config.yaml
n_layer: 16
d_model: 128
n_head: 4
n_kv_head: 2
head_dim: 32
d_mlp: 512
vocab_size: 2009
activation: "squared_relu"
norm: "rmsnorm"
norm_place: "pre"
norm_eps: 1e-06
positions: "rope"
rope_base: 1020.0
rope_fraction: 0.5
qk_norm: true
attn_scale: 0.384
bias: "none"
tie_embeddings: false
parallel_block: false
extras: ["local attention windows", "shifted keys", "gated attention", "capped logits"]
init: "uniform"
init_std_qkv: 0.0564
init_std_o: 0.0
init_std_up: 0.0564
init_std_down: 0.0
optimizer: "adam_atan2"
lr: 0.0031
beta1: 0.9
beta2: 0.95
weight_decay: 0.039
lr_head: 0.005
warmup_steps: 471
schedule: "wsd"
decay_fraction: 0.823
decay_shape: "linear"
final_lr_fraction: 0.0
batch_tokens: [8192, 16384]
seq_len: 2048
doc_mask: true
train_tokens: 88400000
steps: 7522
dataset: "wikipedia_en"
Each number is 128 + 32 x the weight over its row's rms, rounded and kept within 0 to 255. Layers, rows and columns count from 0. Numbers have three digits each. The size before them is the row's rms in percent of the matrix's.

# layer 10 MLP up, 512x128, rms 0.201, rows 421-511, columns 32-63
113:168140140176121118180128115095103111111138095137149067139114176127144138088135095140164104151132
104:152107132118053112091216116055159093150105096084138104052092094106093082141108132151154135139073
122:095131136168114097101161134149153105108113163115199065124107164034093156121077102151112088135101
097:095121125093093122136137123125110145128084096126081142148152106122115145105160124191087107123141
103:081063115141106073149150077151094109142110118122145159166056098088123094197137181120096148168149
106:131143135186167127129154118105147143079095127138102149150117101088142131104120150201078117144135
108:114154129124159099122145130116167065097075091057132139065108168138067105138128104154158100122111
112:112102134139131123160206131092090102121105215127130103151119076104109117087137141141112126128114
023:157160126144094072099096106076119157158118143066142110073128147135079093120116108137156084177090
116:105101100179179116109175127129121161132087178083168114151138113073131118063110124126139114179118
104:123124204039133122052134098101081152128054136163140062187163166130126119171120068145177143196112
108:103139105139143112139173121171102185137132098146109081147105131060109145186120113112126145103105
104:176185103070126144143109126119098202106104123144112076145128134095155078126091083144095087121151
026:136126124195128060096091045085074123144090140098171101094092143123071113131120124133128087102123
112:088117059171195106142162103104099153093119143119156149163137121071101125099101131152118142153153
044:188130152088086052132111079153102131150106119124134072126094145150098098152113061120115117131108
091:085111178126159124140146139103118161094107118152158075117137185051101128087124122169149114115114
112:134118135123133098184094127100091176120121108115144148147158173124134150106130161129145122130122
104:167164134088174116078095118126131150118125151085142110042063153145052082101100160122169099118154
029:177178127169104077082105097082109088148100143084126113086067099147065081130096101143129091122130
107:106146100160100125083126090092103095079140142116141121181150153154088163160108141125120126187147
107:203124164112176136103136115112137099102122104108158114159142143150104132169102123168107145101106
115:106117117107160113136097086135115106111106087092118135075126111093129082124142102185097099126154
097:112174117072077112116152105073116144130137136100034122175094052098122127139133086179110087142098
027:151147104144105088131155060106075144165070132126144099123121098127126129120080143134145107172121
105:158150139108141124164064122134126141194131107081135105093126140130122132186114112160115127101068
103:138157044079164105110175117144138113120095139081080138180154111125112107146076117137092132146104
097:142120090113096128128078117102136104153108118126081121076094130112086097090051156168104107107160
023:144169088117129101091122056096100127143122127139140099071085140145089060122094134146128110179100
114:103095087121089116132147106112114114136126129145120137126131063162089110136084052110164088124098
118:171135090139161132145114107099117137162084152127166107146114160103147113152100151126090099167109
090:107072085063148115188137130135143116097089122054131130144067149186107120111114076159116067171102
023:146096162130087072116129037079082143124075144152166098097063167125079121157111115141122099141082
104:142110120123124123139176120117123117163122159106139119215089122141116141205088109119156106117138
095:134147121165163105155153128140139174089132150135130126119143063141093047088108140122117116145038
093:099085114122164124125183116144138128121104147108115121148095145157139114176077133108081100163108
102:068060128086142107076126114121122156170114080067114123054136143099128084129136095176101108128199
030:167171131159099026101098089120109164175107142087138081119085190143088097132088114130154106138146
129:101123146114141137085107121094104174198137110069113110156085123107138120194098136163191131133141
026:135138142149051042121097025079049151117092125079108109070078127121096105139088118137123078147120
112:146105151116075145147133085119082141134111146176177127177110143089122113142108124106117088168109
105:091119121069144115139192113145076195139065121091138106105108138140119090181094170114123068104145
104:065130108105138114138130094080132150140058113124114118117124144127080146134107147113108149083095
034:207163139151122017146087064106070091126105162120117077126095099139071140161083116169139122168101
107:168121169130122092123073109128094147153133141147127105109124135153085143187108198186075164072133
113:128177172190140127114124115123098109108108122169099128125065116095124107156109138120177130109134
091:054207139123110103047150133185115158114101082113096133158122054178110131132113141142162143180146
110:142114142154089117077187135109138102130093135125118152072128122090115129104168163143159130138053
107:171127135068105132149130115089126199139139109101062142134056170101067158109115118130175125130179
031:154143113167123073116122062067083100123071108086124103132068168141072078112094119120128093158085
117:140126180137094117100083129124042109123133179110121133196103117113080092154099102110110137130095
101:113038164088109102085170144087119083112115166164107084064133124088163097074106187181107105131097
094:157134128125149141136189108140117149138088122145205125142083135103076098172135150134161137136049
105:112131124116035111100161112097084129162142151148099143132175152144117130102101130103085139123135
067:122124088153165106132155108157113179127120141150174049151141182100114095148050080138129101201125
119:140143067119127081164186109158104092101095186164113106152092152114114164075124142177125108147167
091:137074136145119119118089099166106152058124126175098109081165113119165129109144097157128077155150
092:135121169129142125141143127098114133169042154109169059140154127094117143111101116134116098163099
109:190134116119117097117131107085074085125152130106112087173108042095094119087150120199110158136131
097:107167122137113152169117124081043102122125160129075107185140088102103143097094135132073105166125
137:158133169139153091103091118093077154080114113150137159122121180130172133133121083164097105151119
115:087139134090150106061134131140075162148096107124085092127142139107139190089130111135189109171155
112:122146133162191114099126111065149155094104152111178085116132081079121132087114132156110061163138
120:138133167206072119100178100125087098118095137138210149146153082085146143092129131149145095103143
074:134113104107153085109172126096115176148111112130173111138182192110120133122031111140163128107095
101:200172111112143093118103072126094112086149162128145091130160135125121107141135101120122066169144
024:193125147130119040129137114070093095160114132079129085112112132128088097133081138168173098149101
094:153165164117152121129088131082122131110083139112094155092096138130147094085108185147150145156089
112:051127137124159131065154097120134069082127135121118131136156103131080119144148093139132131139131
122:143089098177162118141176126138108106101123167135093136158117133133126066115088155185108141219118
030:166141120104126054130127051087088151137111129084130114082081172129063152144097158152150083153118
101:159128160122086125115136111172154165155095112162118081118117118138136089128133089161131076189145
093:153052065166084129134077131131110155155149124087142135110127163114110074147118159139156090122144
113:120101067121099084158175095050137109181038105173094128180132184186062156125078108189124136136152
115:129118097140095029131118088132112129135131154118158136124129106142121090119111124105128092099100
107:101127111129089111091127103079129145107131168145133136128131121165148063125139119128107071153068
099:135083111182201128105162107086125129128137124162121099110148175111131131104129148155196119156137
090:111121076183105134132179146125119154165098121122172159171107184117123133129092124109123152163110
106:119143167135115101141104042147113111175130091133123161140061131083120083180159119140138089117167
113:126099105110080087092120116055153155148103149107113105150065132059114143098072096137142075127101
110:108082117098138122103198117103131142192115074087149158131065084152097108117139134158140123131089
104:163087164065141125189181137063122116122122127133068073108168204075147156127104141131159152146093
117:134162116071128113103124130111143145146125102126166125063099083132103143084145144131131146120193
090:157159156149123144055157140122102156113107182114073120109103106137175109126122157134147140127114
112:104053111124153120096168120138109107139125173141087127128169100128055130070074159159093123149115
072:149177131115150131122134134108114146103113143164095121148147122146093141158095109117126109108137
109:143188088154096115115127128131116063122108147132079129089099156183114105113137143097153153123103
024:155131126142125058084144058080073071114118144072154089106093166112096094113109163140146068159124
042:140154140117124070099121096090081125164067136091111094108103093147086122156105105147129094168081
117:124035139187126102075175106119104150089127159140121140190122105112137154133133105169108135200124
100:145092101100144107097125086136154151105085108048176079127171185156135094126149078146062132153148
# layer 10 MLP down (transposed), 512x128, rms 0.275, rows 421-511, columns 32-63
078:119075112155192077113163111091108117112144123110119171161136079135117092157174148116103146099137
071:116089106138125188149120132140147145142157069139092126144063147112095160148168151120104153181132
080:136086119134130139103133128110115121119103159188131116126128153145164126154152093150111141029160
067:114130100109140184158140202121102055142192120114105186186075108111104111122112038123113140103180
063:164181105184108110149133113210124113165118137134111105083158146115173141123153126132177117113164
072:121142110200140119098152124157140146164123141192125125085097086066171185177094130140129186088081
078:160104166181130207100129205175161092069157094134115151158168156113117116120100139140121098127080
078:117076124124076198124133204122134130142113129129151158134152058065148065152157105090126120160132
014:050163073075189157115149142120082117131133150159109133126191078098149116175124116150111127071180
076:092078144159143136118119107142108102185102135142094123129116084180095124172121164135143180145130
074:138139130112077153179144100080091137165110103167098100115102167128113098084110130123151122132116
072:131147162149103177179171156149117109060139166131066121181059117214160157150078110146151100156112
069:133134148185131090099140142158146046191149115099134112167126084156168125123123126145098173134068
014:173115136167126096194095122081105131095135086144105129138116160120144106105100080136088088141135
082:104133098106162116178098110116111157058146123170167145090150098187117097181135162137154167131102
195:133102129135047129130129131091128123125128126122123159116130134120131126125127123128128125131124
064:135122128127147135096080176111066045146116114172138131122136120177148124191123043157141093116179
080:104105154118156100113054084164141153136138161097077156131166133114183090089160174177151144143161
070:039133079138107203136117200093156125066160143104140128140112131117141108134123106130130114174154
026:140163139152106093097130115113112098124079152137151120137101104147092122135163110093100098092099
076:092120178101123194088093205089149112091088116130186145184146194151128152146151085115121158158137
079:097086145072108145138151069153139072145130147167095154166142101127174124088102142106120156109117
071:128135173105140144134146136159119069118146153153172116134149129071135135227175102065143202108126
068:110141161117169115044073100118152104134136075141080190136083130151095083047202128150066162102194
015:138128101158107180064161140119140144115162114088080158099078157121098075100166117138149109070090
076:159130155109159246143183192130076090117130105172129137151078093141135173086115088152157115140179
069:131145115138122077114068125174129072118126126200156130040117124154116131096113106146227094169128
069:159087186103100084168116152134095181160167146121143120133131140143134132154134106116168105176091
012:127140127110125113110155080168137124140172122149066192091127130117136184136140127104116100151135
076:129123148047137113093133105136140115098097193149133107125132106138126152118186157095107160110118
079:125136157095161195118146199115153118169185134089153115139100132162134139131141141095129140126125
058:091167142176133129149093128142115116124114102103113079077156121117140154087065164135079155067157
046:124116142123120125129129118145124129123127125126128118126121139126129132123114117123125134127127
080:122117134125099255136095193148105129120211143101095120162099079160113147175147122092153128130140
071:128143119172128100093111090106190146050192126129167181130139141134154106117174134100111147092108
063:142132125135144115153113104147156120125139077203108144153142162060146140134080125122135135183097
069:210092151182148128117101134166078094109143124202148111107139112110118157134102146112168072086171
017:021131107148097073062168133163141105162137147053156130102143125147125130095110104156138138083125
082:067127151126182104158150114157136152106150067075068170153116083090135036093140125104063177106143
014:107169103085151119123135132170150119133178101152122099148146115159123101172153151083154116171081
078:145109100060093147107118044077127185139174098131175102128120157179163148136179125054100163108137
071:155164132107115108107164108156142103183183125137131109134126166119082099149125147110121141231088
073:108110139139133131075115140110098144141143146110112180112125158138055218143106164155137122125061
020:090162147087133143076108096147135142123164123127090158170145131152096124099062115127139139177131
077:133102135066111122093115119143116138105135152160153134114180124132136157147101123154171089123087
079:117155153119083149176111151170155094101143163126085116141155114149166151154127113106123133133103
066:160097091141128152091090150094118128146124118167165221160109124138169165195105125105134192141137
076:086164167151148168144151178120101111059118079165131190103120148113138129100143114127180132165138
072:121133166077115086127182085129171199099083108116101156159158155106114132138182114102112068141110
017:099133086155130118152124127150125183101108116108162166164122128114147119162136132089026131127112
079:174144149114118138153094141087071170140124123133136119175148129123140181122104143192129134135134
071:036173129096106223127172134159149179122127127139130139175146191135104138107110083202118139141132
067:142154189130163087124135125131181180119065100117077133053137137185153105125121117153137078099139
072:099131178113107181175133178098129120128179142146168157109177107167185153132096134156154141047100
049:127109138111136156115177098179098072204142124104106133139097055119112127136124150111095156114089
086:168148099179191138102142154151181133129139102155117180113144129095125080128161151053134150157158
063:101132130148111180150165170103109134181113098142130179109079115110127142102126166099163215108090
062:125100106113098138085145154152157057125151129093137193135100085141118120152126134148115116119121
077:130071134164076145123197138100088200209158093185149150119201095162137132147121080132110136152140
074:057093087141111201132151236134144128119158152133176123124121126139113123127146124111089148173119
093:109095183184142046089105046157169113123143142114109146166069144126087133073139159174096114105157
081:109074124188133114160135138182144110133089156111152117144139116042076081185069102134120154149114
080:101090188109104162138122184163104129143124117150141146128126134150178158131089106093126154144096
075:151157087150125111102155119121134108117113148129135098124093131150139178124160118114188098108126
055:117138110109138080147134052194106090177139151087145125118119115093122137123105172114150161178092
068:158092095086169153097130137109155182094191065129135112185154127172101138144202073104134108096125
014:160186116140113085122092087187111098107098104100109105152097181125109124170170080100088101141121
071:153167124145182135110196207189197130111106121148127133206131097094071117098102145129143182090123
086:147099082085111176105104235111144094124218102098118133113136167157123114130135121106106156122166
084:113134127091093124102096110146120121119149149119055095158088175133081122172102114142081130114169
019:127159120095110124118130116110094088131113105142130180119159106081158165088084130167137179161116
067:133237141123113111083093168093126100156154078114101065146108157127147161085121146140150126128158
063:120131145155145136166101147111130161127164152126150109179093095103148094141191160097193115148161
078:104136131124149095114157089140161153132115120113128101087088114100195130098106114143141137115139
087:108204138149151114151176157173139070085057107145193110119120158133122099110123071104168136089119
076:148189116157144102155124081122099154100140177137118122115195092148103099089109129132169137120186
068:109185123194062111159108114164101125149141140156133120177144159161125113137120160130146100092132
059:093118139086156116149085176069166133164153128112113109182132121207153175196157121128137088134085
066:077130142176144120136141130156109137111130140106188080097143146110109126118104121104151082135130
077:159150134113100120156097076186148098137105197123124146105155149151131092096131105159165129164160
075:146075116097152058111100076106132150133121081133117109055108121140162115093116053077136161135146
072:173173141165176191139109172149164127170149171171133126088154147192130151136098084156105077113175
078:103087106107042110087121124105127139124119112144062148116115146092105082131120083121134100094164
069:111103127126126178151076221112142076115078071085132052145109185140071111124094133125090142148143
065:137128102114145103153176145114102151112139084078172140150067107180155095195180165072185101187089
044:099118182082115121113183122132087169148106109134137182141095162087118094057106121160147117163131
075:143138099138141131076185051103135171123144058061143116105113105152128130124209121096130113131163
013:069094119149108134172107094125123065136092097124119137135117112124127132147091088102140088132080
089:121136135151143255142134151133132128122255120126142129123194105126140000133085112139125118130133
078:133146107070120109126059115136140147158144098101095120162133094119101157111133156128094121147156
071:153135123121110123072127135102172169101157121177152153084143116174053128105163113050128133101158